Weights of a small transformer language model.
Size: 8 layers, width 640, 10 heads of 64, 48.2M parameters.
Each number is 500 + 25 x the weight over its row's rms, rounded and kept within 0 to 999. Layers, rows and columns count from 0. Numbers have three digits each. The size before them is the row's rms in percent of the matrix's.

# layer 4 MLP up, 2560x640, rms 0.0685, rows 1256-1277, columns 512-575
095:499509530496502468489492518480492455491508493508453505542540520513505498466541465549459517490525496496493464502480513502471511502486534478532460518483542511506544524549496525511481496546541489
095:525537453459530497483494533527481459457518491484477513509499498490547486510490503518520489529458503476509446490476485530493520510520475529492507507466491463475492526547506482527503505518540510
110:515536506480550488443461473518513506487543517541532462508480497514504512526482541486509514477526452504465500529473492535497451555517535454453446506464491504477479468493520518501459521489538508
094:509506506534483529509529483499512495497489489489514497490498515431487520527503481487507484521503516541489511487496480515552537480522533499500512479504478501511498480519532524479475475485460537
106:490488502526519564489484530479485570517470552520531533509506482451472481485480473510498483480495507481480477491541489508512465494487456497511555543508520503507475483501471475480533529549505508
097:510523476527524463465484469509537544481472492514549508482467517484518512501529537503506485505525495490478510455518488522488546471561484496518531501516520491548542490528472528524454486507558490
100:516513505514527554503503506502478509466506511514489498493513459514524447481525482503493485482551515477500490486496501527531468500462510524500504494479485474450515516512456521492459491463501503
109:477483497453475502473487476483497492472564493490445524525487489528515511518467489554518528458505493550520524512481474562484526503493501502482491520480523513504456541515480505499483519506493476
099:536503508542486501511504498490522512506535504444504521452518525492500512483522532532527491496452522468475516499500479515482510516440497532485456496534513516507514493461539531516539548503495501
096:521500513489506449494485468473525494484495498478524524488487518520538482556538467469524493519475525523496468482486519520503491457449518513513462479461485490496506465530513515469486480550531511
093:508516527470483482485499524528524554469527501525520520523458510473468473460495435516523491546508513454492452541488501473535515522511509512501506528510527510547487468517524481515481514489458498
099:512470502541519511458519490481477463486501509482514547507488504505520511531490513518505486481458453475473489545503481506527463472476492491543487513508513454447506487500450506573476458514439476
102:528541510523505493492499486514559502510490476519501514511519512512491504493484508496467529440472491525461518499494482538491500539484510489505492531473510470485499503502494479505560552494509501
097:480533515487511478515462494527543502490495484451521548512493485520509493533479512497507488506506530511490535497501511478480460507526469487516528487529512512487527497510473537531476518497449492
098:510527492513483508436491454521499514516540499505516529531487486492496486521504562535505467470478494498541439491528553526481512528502521511513515513506529452486534538517480470466476509475477458
100:461489532487516510499484505532554506515523473497466508514472477515538523504519457534456453531494545500520512488455502474494513508536581492483461541494513530508452500496519511531518491498489496
101:472504503451521521475503538510486501522515479507482523530483494465519497518454446508497512491544555504486535470547459505512486518495493493492488473477527476513494488469518507508461498480478484
110:496543539491513518484497528506490512548468502486483471501519529524527547494498478502486457433509492560437521509491479496462444505498471495506492500544459513489512507533561481477498480526504491
097:480491494525497520542496543478473505530510492538507554522506466484512498510506526441523476477547500499488488503521511526481495490504492503503476483463501569508536464511501486519493512502503547
083:500527483468503515508503472494490505464475528508561537498496513502508497514491527508496515474521471528479455483551496483515450520449519531542509485505508475495492532524494488471509491511525489
097:497503481495518497449518534474524495497517485493527510548484480549466468493486515474479527482480480534517498478486484506538504486504439508468486519514529542502454495478481472512550486489532539
092:507469497523501503477521440512530508513496527467554486506469509499534494518496487491468445490489481510460529506451477500509492478504446487492464537504511511488526454482513532515491536488482555
# layer 4 MLP down (transposed), 2560x640, rms 0.0334, rows 1256-1276, columns 512-575
098:480533520462526506489477579467488470493519488464522508557455477485493482493509529482457526502520467472507496507481497500490470484529496455500504564504525508483511519477509502498495519510497465
096:529487472464509487484508506525505468471487457543487549489491486517505519556454520480498455474490487518512511499488449531472487504489505529459473476508484523495494498503527498520472531539490506
105:460525527507524518507488484486504527487493521493502479522481504472506507505454516518450493499522528453512517536540468542490471531534472491504480529545549528463535482528533515471512470509539497
096:544470488503511449461475507488498473480497513533489444522480475553465493488478505506506478489492483504480484484485481535461494490514535501473491491495474493488508495511494468484494470495527481
105:533489473513526507581511482509510508502523529449507497509510464498497453538515459490501482507467538459490485506535462481482464498516486480519537507501483510475510535515472461494495520502507502
098:507495433493531507483496510525489507502476490576521478479483499522529508516518500489458539497530501487450489485514458504469529554510504556500482516492512482495508533493478501471505495506514513
102:478488500463517518492586439497511494493512506533501470490507514523465545518471509483493521492479507493520524469500537491501536526528538511501511478492493473450501487501460531488450533529520493
103:528512532462481439455473464492534513517512509506487514480533493523526459515516494551512540469452486538510505553516491502507512519524517476481507555473554529505477509514545483463448480539542517
099:567541502494493485456457514496483494466489503476498485458474439487500507506490472502509538522502505493515549494531508488479517537529487471473515542524463536519531468502502497520505474542495523
097:483504487526479501489440456492509479495467487492463498495462475451488522486541555507509479543558465528498506480516525490479490467521472457531546508486492511473470502458503465489474492487479562
096:518494478485478491504521500452509510526520543471485487516479509476522512530504443549474522533508525497503484483489498508510498518477500519500513471469528484508497513473491514531524510515535506
101:505512520463477534540496523474507469509506494490532531522522475536539469546480512497474468507498480503468464542500463506501541501514524500487459523517437506492510493495460511482503545489445470
100:498492464498513525464505481498536484492520497487467477523454520492520537521484499492493483455508524481519541466510506501519490558520491482540485497457533485468493521537522472500527522465512531
097:481460518471537496513471489513513492503492486545478502507513468526524493523505478468516524476504488490498483509490523479502473482478540501505494542508496504533469504438462518531537495456531516
098:506528486493486535454465463485490489522503472498497530568470526513445513528444518548463521554449523517505486498488498528478513498521530500500456457527494506468503475476466490505514491471505548
095:425466539505476527507510541483493487550524485477513498483499505503474488470504501482482459501470544422523502502473532509500486524525561502485501482505516506505480486487470519545455529476480530
102:510468499484483550487490471475467511508476470520514511488469540471556489481495505524539511526520482486508480499468496499503485509513503518513502485498504514459488506519489506484501517529506486
106:502519501505483504457484511466535500517512518485521490486511481509483468515506487514500494487468511515502526517492512481450547492517525517528480551530478494444523502509487505504516459536518507
099:556511483489490549527498473500522529516489514536480495461517464561514527536455531491476485482482504489532507481486486455507513494437512485467481522558492481472516492455442517494505516509528507
092:467496492507514522459498522492514512513511488489517513526501504485479486542505502492479504505458486491506524494476501492462471533516538476483476503508474535484521475513475503537495484509509520
099:522493465536457560509472527501451541495486481521500533514448546473498504501491484504521494472522505495503475515494476510490556494488472491513549496525536486492489454441475514487495510506509463